Part of a small language model's weights.
Architecture: no biases in attention or MLP, local attention windows, gated attention, value embeddings.
Training: a variant of Muon for these matrices, 777M tokens, 5929 steps.
Each number is 128 + 32 x the weight over its row's rms, rounded and kept within 0 to 255. Layers, rows and columns count from 0. The size above them is the row's rms in percent of the matrix's.

# layer 5 attention query, 768x768, rms 0.0419, rows 575, columns 128-191
size [115]
[[ 79  75  64 104 134  70  90 136 137 181 191 123 130 155 102 100 126 170 128  90 104 198 167 156 123 159 195 136 115 123 165 105 121 148  82 136 183 192 125 168 143 161 108 137  78 142 114 144 110  52 149 113 127 183 104 169 139 148 125 139  76  76 167  84]]
# layer 5 attention key, 768x768, rms 0.0419, rows 575, columns 128-191
size [120]
[[120 136  74 150 113 110 119 134 143 211 170  82 193 159 132 155 119 136 132  61 120 139 105  90 141 145 152  75 138 105 136 142 108 217  91  88 148 128 123 105 138 110 194 113 116 128  69 186 101 120  61 110 143 151 158 133 199 151  99 146 125 147 118 165]]
# layer 5 attention value, 768x768, rms 0.0451, rows 512-563, columns 128-191
size [109  96  99 105 104  99 102 103 103 100 106  99  98 107  99 101 106 111 100  98 100  99 105 106  99 101 106 140 102 100 101 111  98 117 104 103 100 129 106 102  99 101 104  98  99 100 102 103  95  95 104 115]
[[196 170 124  92 105 129 146 121 181 138 148 120 147 143 162 130 108 102  33 129  81 114 133 128 156 123 173 150 177 128 138 107 175  90 136 157  94 142 109 119 142 112 138 161 142  87 112 139 190  99 165 112 138 164 146 112  78 125 103 102 146 177 136  94]
 [159 129 137 137 120 161 179 117  83 151 146  82 109 163  99 120 165  70 128 113 160 216 117 130 119 103 105 138 208  88 153 100  97 105 142  97  87 139 180 131  98 142  48 107 142 115 166 105 163 187  86  94 185 120 115  76 156 181 122 139  94  88 129 107]
 [127 128 118 139 102 147 161  68  94 126 152 154  97 117 117  96 122 129 114 198  73 144 176 143 151 138 162  91 114 144  91  95  86 100 155 200 141 149 151  85 163 134 129 141  96 170 101 106 123  96 163 255  84 111 163  84 124 126 130 125  97 108 125 113]
 [ 67 149  67 172 201 116  87 152 157  98 170 109 165 149 124  95 107 170 123 132 117 120  91 146 182 152  96 107 169 126 156 196 131 114 129 107 116 124 159 178  98  62 169  90  40 146  63 122 203 121 152 174 108 100 132 101 126 119 142 129 207  95 171 133]
 [145 142 101 151 122 104 168 167 172 168 117 124 236 148 149 138  99 133 170 131 120 197 135 147  97 134 128  83 141  60 193 106 103 122 221 142 113 121  65 159 169 160  86 133 118 134 112  73 157 121 136 148 117 162  88  94 144 197 119  90 131 193 148 122]
 [ 80 147 112 148 188 124  93 120 148 154 108 127 145 113 139  95 166 110 115 141 152 111 114 113 113 153 146 125 102 112 103 125 220  88 141 101 125 197 115  81  94 123 157 156 189 165 128  91  53  99 160 139 164  99 125 134 140  68  92 139 153 159 161  90]
 [ 92 169 118 135 147 127 108 139  98 165 122 148 135 120 130 154  78 109 150 152 178 127 169 172  81  88 167 158 122 126 151 192 125 134 115  98  96  91 156 150 122 146  99 108 183  92 146 102  99 139 114  98 111  71 170 144 163 140 180 147 116 109 140 152]
 [118 150 115 153 109 158 165 120 138 162 136 186 176 149  96  82 195 113 162  98  86 169 135 165 110 101 135 111 145 120 156  70 109  80 119 113 142  92 102  91 117 135  68 149 115 109 138 141 101 113 142 160 139 116 176  80 153 126 140  44 130  93 134 164]
 [ 92 168 147 135 167 119 173 109 128 127 144 172 131 169 119 115  50 127 111 187 149 107  42 150 141 147 136 175 105 153  98 184 113  68  92 105 102 128 114 132  97 163 157  62 143 119 132 163  96  92 138 161 142 172 159 158 141 155 197  74 150 154  87 134]
 [116 159 121 121 128 145 166 161 106 172 126 182 119 131 115  96 107 158 106  72 162 126 123 121 139 140 131 107 165 145 100 109 186 103 160  41 135 155 114  81  62  99  98 142 152 117 153 143 165 118 135 154 127 114 144 130 133 119 147 131 138 129  90 137]
 [105 123  88 199 151  97 109 107 121 113 122 122 168  95  90 213 105 112 138 139 192 167 141 108  93 102 103 166 109 146 154  91 154 150  99  69 146 122 115 129 136  95  89  99 137 140  82 168  94 163  75 102  90 117 114 149 169  99  98 159 168 157 105 159]
 [169 158 107 156 149 112 126 144 126  74 140 170 163  89 121 148  69  85 130  82 178 128  99 100 155  84 135 121 133  86 142 171 103 151 119 144 147 158 150 137 109 169 172 144 196 144  65 162 132 127 127 148 171 186 149  89 107 103 118 114 153 159 114 153]
 [163 157  90 162 177 105 152 120 105 146 114 119 139 146 136 148 107  36  58 113 175  92 123 169 137 122 128 101 106 208 128 125 118 125 159 112 143 126 107 132 118 119 113 137  80 171  54 129 187 122 137 125 127 134 150 107 169 117 163 139 156 110 108 151]
 [117 130  90 140 141 134 124 103 136 149 177 111 122 151 103  73 118  59  83 111 127  71 133  77 175 116  78 179  82 121 126  76 180 164 117 112 126 144  99 125 204 128 131 154  78 150 145 140  95  91  90 116 135 210 101  96 120  75 145 125 136 114 132 199]
 [169 170 141 149  90 141 200 127 120 102 108 125 120 141 142 163 136 207  77  93 102 118 115 108 122 123 122  93 130 108 115 124 117  67  98 145 129  78 136  95 138 140 185 130 141 110 112 139 119 151 155  80 106 111 165 124 154 101 141 154 141 198 128 204]
 [ 83 189 133 112 139  95 134 123 140 125 105 119 169  96 170 120 110  78 108 135  81 131  50 116  93 110 132  95 100 125 130 143 101 126 159 216 145  86 146 135 114 162 149 190 126 106 126 126 202 163 123 133 138 179 215 156 141 130 154  76 115 173 155 127]
 [143 165 132 136  84 158 149 131 115 109 114 111 133 159 166 134 144 135 137 145 148  70 134 121  80 136 134 144 100 108  99  78 133 168 172 125 187  97 151  71 125 145 120 169 138 158 134 152 172 154 148 141 144 114 111 109  86 119 100 179 108  77 134  55]
 [ 99 112 147 135 114 173 145 126 128  93 133 100 160 139 112  94 168 155 140 181 188  54 142 140 128  58 107 112  43 171 219 138 147  93 164 121 134 187 114 108  76  83 119 103 139 136 152  85 156 130  68  95  93  40  88 131 152 153 179 152 136 137 115 118]
 [119 133 123 177  37 156 142 150 158 107 180 119 204 112  84  85  86 120 146 117 143 109 118 125 119 101 125 173 151 115 126 157 118 159 116 136  54  94 167 101 144  84  38 189 177  41 196 109 136  75  71  93  75  75 167 131 134 120  73 163 166 123 102 124]
 [ 87 120 131  66 137 115 178 145 149 133 137  93 128 112  73  92 143 124  90 144 139 121 112 151  79 129 180 163 162 161  83 158 128 100  96 100 153 171  54 146 133 145 129 126 131  92  95 111  62 132 188  96 115 127 152  99 134  94 144 113  91 108 144 167]
 [157 161 134 143 114  86 137 140 158 109 111 108 171  98 113 150 131  96 193 109 131 118 107 170  81  91 177 116 120 149 133 124 131 107 164 156 165 144 153 127 124 211 141 107 116 151 111 147 158 164 177 137 142 109 138 147 146 125 145 116 141  96 168 124]
 [122 182 138  50  98  94 139  87 124 105 181 156 107 116 129 147 151  96 134 141 188  90 105 145  78 139 148 107 131 136  90 138  70 184 133 182 171 131 138 151 100 128 116  94 134 168  80 144 151  98 122  96 114 170  85  79  83 134  87 154 145 147  97 133]
 [139 113 132 123  91 194  82 126 117 190 148  90 160 102  91 138 126 173 121 127 150 135 168 142 173  90 162 124 111  90 157 125  95 152 222 131 109 137 198 149 118 133  76  78 170  99 161 122 156 131 157 201 120 143 154 125 123  92  73 120 150 123 134 112]
 [157 180 150 118 113 103  99 145  90 111 167 150 138  84 124 146 122 148 147 159 135 162 170 102 171 118 122 130 152 115 125 116 119  78  91 139 198 171  81 119 118 150 127 115 104  43 114 122 128 137 137 156  67 116 158  77  96  88 130  68  96 118 171 138]
 [ 70 177 145 129 165 136 149  98 115 138 121 164  94 197  84 110  51 155 108 136  54 168  99 148 114 144 122 123  92 119 180 149 151 103  84 149 114 139  86 173 154 108 135 127 123 150 121 151 114 133 127 116 167 127  83 191 103 171 186 143 136 112 123 141]
 [120 116  88 126 191 126 132 169 129 119 129 132 109  89 136 122  82 100 180 115 116 131 119 124 148 164 109 142 107 135 136 107 113 119 103  89 173 129 100 150 141 160 126  86  93 153 170  89 124 109 143  76 134 137 122 123 110 116 152 115 163 111  97 160]
 [149 131 141 135 115 125  99  61 136 108 106 141 114 127 117 149 121  92 152 139  99 167 138  94 145 122 142 103 135 115 106 185 148 127 143 119 109 123 160  86  91  77 166 140 167 150  92  65 161 156  67 109 127 126 156 134 101 108 168 190 134  78 143 108]
 [121 144 104 113  68 126 146 120 120  98  93 145 163 149 158  82 102 115 155 131 188 149 169 178 112 104 141 135 152 111 173 128 144  86 136 120 149  92  91 132 110 163  57 102  98 103 123 143  85 105 147  93 128  80 145 120  95 134 161 125 125 187 137 162]
 [159  83  91  65  65 167 137 131 103 148 164 120 121 156 153 154  66 145  91 120 119 152 128 135 160  92 171  54 136 113 108 163 138  93 207  51  98  97 144 166 129 149 165 180 103 102 130 122 172 121 156 135 131  72  97  97 116 179 140 152 189  93 117 113]
 [126 127  84 180 150  65 147 117  89  89 113 102 153 170 151 158 157 138  98 115 144 154 135 119 147 118  65  82 162 161 119  84 122 126 110 196 107  71 168 158 135 114  81 142 137  93 111 131 121 128 169 149 105 145 121 122 107 137 119 115 148 138 164  83]
 [119 108  74 102 108  69 121 124 138  78  81  81 137  85 161 117 113 146 123  87 138 123 156 161 101 124 155 181 141 168 112 193 146 103 147 139 154  91 122 146  92  77 105 161 140 159  95  96 202 161  55  99 179 110  87 159 143 160 121  98 202  82 183 126]
 [142 136  62  78  60 128 153 145 139 139 100 127 138 126 190 101 124 176 162  64 146 182 121 160 129  57 130 169 112 123 151 149  82  85 108 183  79  96 101 157 162 118  54 160 141 182 114  65 105 136 165 195  76  95 148 145 111 106 140 131 131  24 172 111]
 [115 150  99 150  98 117  97  84 163  98 132 131 124 128 158 101 111 115 139 123  96 143 152  70 106 155 142 162 114  95 158 105 159 146  94 155 174 155 132 137 169  98  60  94 118 132 120  96 123 110 147 133 116 153  98  98 144 107 147 143  66 129 124 154]
 [137 136  85  91  90 135 130  96 162 175 200 216 152 198 122 108 116 165 103 124  85  79 128 133 118 141 130 123 129 215 118  91 148  79  91  88 184 133  53 110 154  94 116 122 116 166 124 148 182 126 139 149 139  92 104 127 138 159  91 142  54 145 156 110]
 [106 119 126 143 116 141 133 142 120 141 107  93 143 151 131 154 168 131 138 139 143 136 147  97 141 158 125  73 116 135 199 117  98 184 145 142 118 165 119 135  84 146 119 149 144 134 135 140 170 105  96 195 137 143  98 119 100 121 107 121 137 150 147 121]
 [142  76 129 114 121 132 118 140  88 104 140 187 152 110 116 153 145 115  92 127 103  77 169  66 148 111 130  97 123 205 141 108 142 130  91 159 104 100 147 118 129 145 136  64 132 134 150 118  83 152 138 133 139 111 119  91 116 101 128 102 102  60 146 143]
 [ 88 119 117 133 123 109 133  77 109  87 120 118 157 143 133 147  98 185 162 135 140 127 110 115  57 158 147 138 102 147 124  97 106 148 149 165 141 131 172 128 125 148 177 117 147  96 118 164 150 138 114 142  85  91 121  54 118 123 110  64  89 201 108 177]
 [136 138 116 123 110 104 155 172 144 152 143 169 163  84 105 188 133  75 117 136 141 107 173 139 124 122 157 100  70 177 105 133 187 119 135 177 111 142  81 176 120 106 146 138 165 135 128 164 131 182 136 120 100  96 192 102 143  93 122 119 187 119 132 137]
 [ 93  95 138 126 153 110 144 158 117 168  76 114 175 158 112  94 129 128 128 147 164 134 132 144 136 173 127  99 120  96 109 165 124  89 140 153 151 158 145 149 115 134  72 107 147 159 123 145  83 196 118  73 150 162 128 116 120  99 109 119 137 107  84 114]
 [122 201 114 112 134 149  79  55 119 129 143 181 146 143 119 125  99 121  93  69 137  78 154  70 161 172 102 107 130 198 162 117 135 186 129  91  97 111 146 141 138 191 156 168 127  89 127 158  76 157 103 134 123 148 149 165 183 148 145 169 175 120 115 127]
 [139  90 163  91 153 121 150 120 133 118 124 109 138 132 107 153 106 156  78 120 147 141 101 135 121 141 119  90  91 140 158 134 138  96 116 175 108 125 109 159  98 101  96 158  95 125 140 121 109  90 144 171 157 112 136 146 177  78 104  71 133  94 138 109]
 [115 109  72 170  89 139 106 151 148 131 123 163 151 159 113 117 109 113 135  75 115  91 109 106 147 150 106 133 156 144 104 142 165  65 145 108 150 107  84 141 115 118 151 136  71  96  92 178 124 191 117 145 131 144 167 165 116 124 141 113 128 142  84  74]
 [161 135  60 121 130 150 105 125 161 168 132 124 151  96 159 168 159 154 155 136 129 105 171 180 158  95 116 144 139  68 122 165 106 152 108 116  89  82 137 120 139 152 114  98 123  73 116  76 172 120 134 139 125  89  90 101 171 168 136  57  59  83  46 139]
 [144 154 126  82 103 112 100 147 109  97 102  94  89 147 132 126 107 127  86 130 165  90 133 111 205 151 130 158 133 169 134 106 153  77 116 141 162 108 115 128 158 122 124 190 144 178 220 143  89  93 101 171 130  98 156 222 135 132 158 151 147 130 159  98]
 [149 125 140 159  87  88 172 158 171 169 136 107  83 129 166 144 131 132 154 107  98 136 148  81 122 120 121 150  85 131  97 101 169 129  54 155 121 179  84 121 203 106  98 167 131 202 122 105 144 147 154 139 101 112 118 145 107 127 103 118 123 186 128 175]
 [122 145 121 161 160 135  79  92 156 130 116 138 175 126 143  51 108 170 118  88 117 163  82 114 138 168  85  97 171 141 112 138 130  70 166 112 137  72 115 152  84 122 127 145 103 143 110 115 112 163  94 164  94 188 134 173 142 152 155 158  92 145 149 142]
 [136 170 160 173 125 152 125  98 150 185 151 125 121 142 124 133 140 154 101 150 144 104 184 146 140 164 144 111 140 103 170  88 157 177  92 141 152 137 164 171 116 116  77 105  81 129 140 149  94 141 140  67 139 105 132 114 138 163  69 120  59 142  99 122]
 [130 120 143 117 122 139 125 144 146 167  73 138 146 196 110 139 137 190 150 107 159 142 113  70 173 121 196 132 124  95 110  50 124 190 116 163  51 141 125 156 137 132 126 188 174 112 144  37 144 151 114 168 102 116 142  80  87  84 121  56 123 122 121 161]
 [139 184 151 172 118 155 153 116  85  93 134 165 121 149 127 141 135 111  75 120 120  94 105  71 135 110 156 114 153 137 152 180 108 102 133 133 133 193 100 137 171 170 135 150 162 112 105 127 155 138  97 138 124 141 175 174 134 120 120 169 171 129 112  73]
 [112 121  70  95 158 137 148 131  99 143 137 100 138 132 124  93 135  86 117 124  90 116 119  86 187 103 212 103 135 134 129 101 112 145 122 105 125 126  98 135  84 167 173 125 158 138 181  82 113 140 132 133 138 152 164 225 138 153 186 121 129 114 148 144]
 [170 140 145 159 142  67 173 129 131 113 126  60 131 158 112  77  80 158  80 155 130 113 137  56 135 113 132 100  88 143 126 116 137 162  85 135 114 158 148 176 124 157 157 202  99 132  83  72 124 117 119 145 118 101 125 122  98 154 184 172 147 123 104 129]
 [135 163 124 131  74 100 132  91 154 116 133 120 162 178 154 175 120 117  65 146 134 182 132 163 108 158  88 119 140  67  99 116 159 121 149  89 241 181 123  93 159 132 115 157  83 135  90 135 162 160 113 114  94 157 141  77 144 147  79 146 115 171 181 142]]
# layer 5 attention output (transposed), 768x768, rms 0.113, rows 512-562, columns 128-191
size [101  97  98  94 101  99  99 106 105 103 110  99  97 105 103  98 109  92 104  97 100 107 108 103 104  99 105  94 102  94 102  92 101  88 103 105 102  99  95 105 106 102  92 105  92  95 102 109  94  96  98]
[[150 139 100 130 119 107  99 117 100 101 137 139 133  71 182 111 142 122 177 180 151  85 143 113 131  86 138 152  81 121  96  90 102 180 127 121 133  84 140 153 161  95  92 115 109 177 104  73 183 121 124 174 131 125 131  80 101 136 145 126 121 147 150 125]
 [105  95 127  90 108 118  93 112 116 146 156 155 171  61  90 135 109 114 124 180 107 138  82 181  57 159 183 165  88 177 133 150 123 134 139 153 161 139 139 125 119 170 179 143 159 139 110 112 104 160 102  96 129 163 121 134 132 125  84 162 129 123 100 120]
 [131  94 185 133 158 198 123 119 131 188 114 136  66  98 152 167 112 153 147 128  57  91 129 154 164  50  78 161 147  86 155 147 164  32 134  84 134  62 135 108  90 154 154  81 177 105 130 185 112 122 143 129 142 103 143  86 113 117 106 183 169  55  98 107]
 [112 132 180  71 119 114 151 136 155 132 132 124 107  50 107 199 196 104 119 177 179 204 102 148 139  83 118 103 143  77  82 138 136  84 144 153 135 145 135 149 117 179 186 126 158 123 135 127 144 166 160 159 135 145  98 112 146 165 123  98  90 101 156 116]
 [191 115 106 131  85 111  91 127 126 125 136 149 101 141  95 127  99 122 133  94  99 129 151 139 119 170 164 203 118 107  98 121 144 131 130 113 133 120 157 111 172 104 144 125 122 137  55  96 144  66  71 108 136 201 147  99 184 108 103 109 107  87 148 181]
 [150 158 166  88 173  78 142  95 161  99 171 101 116 189 149  99 100 111 155 121  94 139 140 111 152 137 181 103 148  61 125 101 144 165 158 107  86 127 137 146  95 122 152 101 128  91 148 152 156 100 125 125  96 121 123  75  77 105 194 157 157  91 155 155]
 [152 154 173 102  78 176 105  65 126 102 126 159  95 126 176 153 125 105 100 163 130 119 119 135  73 157 180 132 118 216 121  70 131 127 105  89 110 101   8 140  75  73 106 143  95 150 100  97 120 166 196 128  89 133 133 134 123 140 134 129 111 133 119 115]
 [100 153 119  81 169  92 152  71 159 133 115  92 101 106 168 163 123  73 142 153  77  96 132 124 105 110 131 143  78  58 149 135 123 200 109 148 108 131 148 145 152 147 149  99 104 105 132 151 123  77  99 175 207 119 179 129 152 120 168 112 160 186 121 109]
 [127 128 177 107 118 101 133 110 166 160 189 102  90 128 140 131  99 140 160 136 134 146 145  73  98  99 133  79  98 144 108 134  64 160 115  76  58 111 106  74 165 119  71 119 132 135  93  84 165  89 128 125 110  43 190  84 122 136  85 116  72  72  63 133]
 [135  72 166 143  57  96 169 103 149 108  78 128 131 100 168 130 159 137 148 133 149 215 128 131 128 163 102 157 123 115  85 137 132  83 127 171  71  77 150 167 115  92 109 105 112 160 132  65 159 149 104 122 138 137  85 135 161 137  30 118 117 122 203  96]
 [141  80 139  86  93 131 149 156 118 132 124 144  76 178 158 132  90 100 184 159 140 103 139 136 103 139 194  88  90 123 122 111 174 109 138 114  57 153 131 151 161 141 107 134 117 158 137 109  87 112  98 146  81 197 166  71 166 185 131 171 122 172 130 148]
 [ 58 105 122 145 143 171 145 184  68 149 154 148 155 149 150 148 139 105 190 141 189 141 211 186 101 163 136  74 153 146 111 105 134  72 153 111 127 143 128  56 141 122 146 120 174 151 130  93 114  72  92 146  84  66  61 139 171 140 203 207 154  89 158 139]
 [106 176 147 116  73  85 103 134  95 153 234 141 144 129 160 114 128  50 140 189 132 157 115 103 144 145 125  50 131  96 149 171 156 206 134 100  96  93 185 132 146 186 112 117 102 182 120 124 152  87 112 154 200 163 112 100 150  90  77  75 139 145 151 139]
 [ 93 196 185  79 171 115 110  95 118 119  84 162  95 128  89 143 150 164  76 117 138 143  78 107  82 118 130 137 199  86 121 141 177 130 112 148 109 124 154 130 135 151  95 131 155 101 106 156 146  58 156  74 151 115 136 104 142  89 136 151 113 136 153 131]
 [ 98 135 139 114 107  78 133 179 123 104  78 145 118 140  99  58 122 148  94 119 127  87 194 148 195 159 130 129 154 129 130 131 136 148 104 108 104 135 124 144 113 128 168 154  89 179  94 148 131 127 133 156 105 150 120 124  91 120  91 160 185 154 113  58]
 [162 104 152 140 116 105 142 113 118 146 121 151 119 121 141 135 111 142  79 176 196 139  80 100 138 132 134 108 166 112 142 157 107 124 166 174 155 150 111  93 115 149 176 115 169 134 126 144 128  98 145 138  54 130 137 105 143 145 137  43 137 144 140 122]
 [155 103 140 130 153 150 159 132 109 186 141 180 131 140  82 149 111 153  98  84 100 110 135 145 136 111 115 139 109  93 107  96 133  88 163 162  73 152 146 136 124 149 107 165  83 200 158 175 108  99  65  71 114 148 183 138 113 132 189 117  92 132 159 105]
 [151 149 109 174 194 121 150 147  86 113 125 119 146 137 115  95 186  69 129 128  87 120 182  97 185 159 111 103  47 145 124  84 140 136  69  93 109 139 122 119 155 110 107 106 122 116 134  98 168 110 172 127 147 155 128 118 156 119 157  85 144 129 146 188]
 [124  93 162 118 137 180 161 128  92 176 124 128 104 191 125 132 114 127 105 146  79 148 127 141  59 171 139 101 125 190 148 193  89 163 199 101  93 137 114 164 125 117 114 132 127 130 134 127 114 130 151  91  87 102 104 146 124 144 164 107  89 115 156 123]
 [143 179 161 147 111 115 114 132  94 161 122 126  59 111 169  72 107 164  96 115  92 112 127  75 123 133 160 144 147 152 103 187 149 118 153  85 186 185 137 203 184 156 155 131 155 111 138 116 117 145 128 117  84 164  88 120 151  94 121 130 152  99 175 174]
 [ 93 114 133 168 172 224  70 111 137 104 126 130 141 150 101  73  97 109 147 103 148  97  86 100  97 111 122 105 118 145 119 103 155 138 129 136 152 132 147 207  95  89 131 130 106 143 146 142 167 101 117 132 132 137 142 142 165  68 124 125 117 190 187 164]
 [121 161 169 138 130 154 133 204  97 152 137 152 136 222 125 129 126 134 124 138 130  91 117  94 139 147 122 139  78 102 123 114 189 127 186  70 143 149  86  91 102  87 119 131  99 152 104 123  88 115 140  71 127 123 109 215 119 148 161  99 138  92 121 155]
 [ 72 104 142 204  90 139 159 156  20 144 104 177 129  74 112 156 139 195  90 105 151 169  87  96 125 192 150 177 151  80  81 110 188 140 168 108 101 142  92 111 137 131 128 109 146 153 106 126 147 115  96 105 159 132  56 116 149 138 131 183 200 101 174 137]
 [ 83 119 152 181 103 151 103 155 144  94 146 161 121 167 134 158 165 122 111 146  57 136 130 110 167 133 183 142 105 110 107 177 137  58  77 132 108 116 163 182 126 136 138 146 160 133 106 116 113 112 153 170 125 139  99  64 156 124  75 120 115  79 152 144]
 [170 155  68 132 105 157 114 144 150 123 154 100 149 148 155 157 126 102 133  97 178 116  86 178 162 117 148  82 144 168  91 147 145 113 114 104 117  65 187  63 108 109 116 101 178 125 166 123 166  51 150 165 155 130  94 115 173 165 124  91 110 167 127 102]
 [127 146  95 168 157 128 111 170 121 115 136 109 123 134  99  95 111 103 151  82 137  85  85  96  85 119 135 137 133 135  85 158  55 106  83 157 141 137 106 129  84  78 131 122 106 125 143 118 157 160 164 148 132 114 163 147 103 115 125 143 145 152 172 180]
 [165 116 121 128  88 162 133 122 120 132 125 144 184 144 146 134 131  94 105 124 106 143 136 171 163 143  35 117  77 159 111 123  76 128 177 138 148 137  65 143  89 162 154 117  98 204 108 130 159 132 136 174 135 186  84 125 119 140 158 172 106 138 122  68]
 [133 112 167  79 129 162 142 149 129 216 108  79  88  92 147 173  41 148 100 100 121 195  74 116  84 107 122  97 155  46 105 105 114 101 118 181 129 194 108 164 119 151 152  99 147 103 179 118 123 119  68  84 113 136 143 157 160 138 175 146 134 113 106 149]
 [131 122  91  74 121 188 118 146 110 126 161 168 137  96  99 140 155  87 126  98 119 158 110  97 157 121 156 141 158  92  63 118 119 133 121 119 127 101 111 119  96 153 160  58 139 147 153 106  79 129 120 117 140 133 191 145 117 148 120 120 177 163  97 130]
 [147 115 153  76 128 118 139 148 136 199 148 142 169  89 127 177 103 141 176 182 171 149 161 147 117 178 138  70 111 117  72 121 100 134 124  68 178 152 130 127  78 153 146 138 138 151 138  99  85 139  75 143 131 143 146 133 125 105 128 126 106 138 129 187]
 [142 102 159 168  85 126 131 169 114 126 111 101 127 140  39 177 139 102 124 118 115 111 100 110 151 111  91  71 108 127 135 105 129 177 133  89 137 172 112 180 124 133 111 137  95 137 121 139 133  85 154 117  85 116 115  96 111 164 156 112 118 100 103 119]
 [ 96 190 134 155 116  60  94 114 119  56 144 161 155 142 122 154 136 125 106 140 174  39  79 120 178 119 155  76 122 107 165 104 139 138 162 146 148 160  80 109 139  46  99  93 109 165  83 222 100 107 185 126 159 143 163 161 183  89 142  68 137 177 181 185]
 [119 129 158  78 121 126 128 108  63 153 144 124 184  86 113 158  96 141 110 171  93 180  61 108 116 100 167 175 128 122 153  51 146 114 128 159 106 110 142 163 132 131  77 127 141 118  84  62 136 118 121  99 141 159 126 190 152 155 144 126 122 174 154  89]
 [148 134 102 110  79 178 106 142 149 133 104 103 106 100 130 171  65 169 143 138 107 151 119 121 141 164  61 181 179  75  73 144 112  59 122 197 121 116 114 203 119 130 125 106 131 149 144  76  93 119 104 145  78 127 126 130 103 175 153 118 156 134 108 158]
 [153  75  64 121 103 125  68 124 179 124 103  83 174 156 165  78 184 146 142  72  99 147 161 129 125 133 184  80 138 146 144 133 160 140 103 101  87 105 165 117 143  74 164 177 107 166 135 173  60  92 146  89 134 132 135 131 130 105 122  64 129  90 114 113]
 [150 129  56 191  78 141  89 136 104 136 135 126 133 189 147 109 174  87  99  97 119 116 128 136 153 139 137 153 131 150 157 142 177 126 105 164  69 119 108 175 120 148 106 112 117 185 159 183  82 151 142 103 154 118 151 150 159 126  96 127 152 178 195 154]
 [163  50 128 156 106 180 137 131 172 151  70 190 109  87  68 161 134 168 133 156 104  80 141 121 124 172  83 129 100 117 115 167 114 120 148 153  95 161 118 125 169 166 174 188 106 147 152  88  66 126 134  97  93 153  94 193  76 104 111  68 101 128 188 114]
 [177 106 136 104 131 152 101 161 133 184  71 134  77 113 104 214  66 142 127 111 100 147 111 165  49 118 130 105 108 131 107 100 109  66 162 146 143 132 160 105 118 162 137 137 110 145 177  81  74 161  72 105  69 108 129 138  92 130  95 208  85  75 142  97]
 [156 105 138 120 102 138 130 143 176 171 132 150 134 119  97 206 173 160 130 179 103 124 139 100  89  68 126 173 143 103  81 111 172 151 137 172 124 164 160 143 100 159 182 114 161 131 103 115 110  93 145 122  99 122 148 120 157  82 119 132  76 102  86 109]
 [ 49 149 191  97 125  93  90  63 126 136  93 106 171 158 150 140 104 137  93 138  96 154 123 129  98 119 150  93 130 166 181  80 149 125 206 113 125  96 101 143 174 109 134  86  93 123 121 127  34 110 126  58 120 136 118 145 124  97 199  73 121 130 132 124]
 [122  95 101 128 124 130  79  92 138 194 118 171  95 102 106 122 149 117  70 140 175 188 114  90  78 115 164 124 132 106 151 152 141 101  88 136 161 129 108  63 147 192 101 199  97 114 184 125 106  80 132 139 140  80  83  81 126  85 144 117 126 143 119 139]
 [189 161  89 154 172 122 108 136 118 136  63 123 174 164 144 106 131  57 140 149 109 106 109 123 144 140  54 162 131 142 156 104 149 123 131  88 154  88 170 186 160 146 170  95 136 158 106 157 110 121 184 145  91  97 165  77 112  93 198 177 132 140 174 150]
 [144 119 114  91 125 138 164 136 159 107 101 193 136 133 134 129 103 117 103 114 132 181 121 123  48 131 133 101 148  95  80 124 142 108  85 130 136 158 129 125 122 196 100 173  89  89 205 152  47 138 132 132  71 123 121 170  91 124 152 134 118 138 156 111]
 [ 87 159  65 126 205 135 108 148  96  64 122 119 146 157  81  96  86 137 105 110 163 110 126 142 148  54 132 101 178 126 157 107 110 170 145 221 131 107 112 141 102 147 125 135 143  96 163 107  65 178  98  89 134 126  75 118 136 131 140  46  88 117 103 188]
 [138 135 108 110 103  70 145 110 118 130 112 146 116 134  85 123 134 165 151 112  87 176 144 158  92 158 147 190 112  87 100  77 118 124 105 166  75 102 106 148  90 161 129  99 112  65 195  87 111 130 141 195 157  80 148 160 119 137  90 117 143 138 107 127]
 [137 159 104 131 155  64 126 155 165  93  71 133  73  58 165 184 160 153 135 173 153 160 104 119 140 129 107 178 132 123 119 102 135 132 171 156 115 182 122 121 127 144 136  74 108 135 167 161 119 123 174  64 122 171  54 101 145 115  94  88 117  83 121 116]
 [112  66 138 129 160  99 155 102 113 182 125 181 164 157 100 163 132  25  89 103 119  85 121 166 137 157  83 128  91  97 138 126 156 143 102  79 134 123 159 107 138 114 167 126  74 158 131 148 164 111 130 137 152 123 126 147 135  94 188 125 142 166  77  79]
 [122 132 110 110 135  94  91  76 133 131 192 199 144 184 172 116  49 110 132  60 145 157 185 153 126 129 131 127 134 174 120 125 171 151 148 129 100 121  96 100 137 162  66  70  56 157 130 162 112 123 104 109 142 121 152 113 107 154 132  90 120 150 124 120]
 [122 102 125  87 103  84 153 102 138 128 149  79 141  96 109 133  88 107 139 173 119 126 152 120  89 154 108 124  56 103 121  70 118 122 141 158 106 160 152 108 107 192 152  85  99 197 123 136 120 137 135 159  91  94 122 147 148 172 150 175 115 120 131 122]
 [127 103 114  87 100 111 139 150 125 110 106 122 196 118 142 110 128 152 116 100 105 119 136 197 110 127 133 125 118 114 100 111 175  97 192 144  87 139 127 110 144  61 114 157 135 146 183 183 156 146 160 128 108 172 146 119 137 106 164 193  48 132 179 166]
 [163 159 161 107 109  95 118 125 103  83 112 111  96 159 144 141 126 115 152 102 110  76 153 123 186 126 150 104 168 167 138 114 173 166 117 113 131 153 143 137 165  84 106  51 100 139  86 138 106 135 150 102 165 154 145  88 105  63 146 161 109 118  99 123]]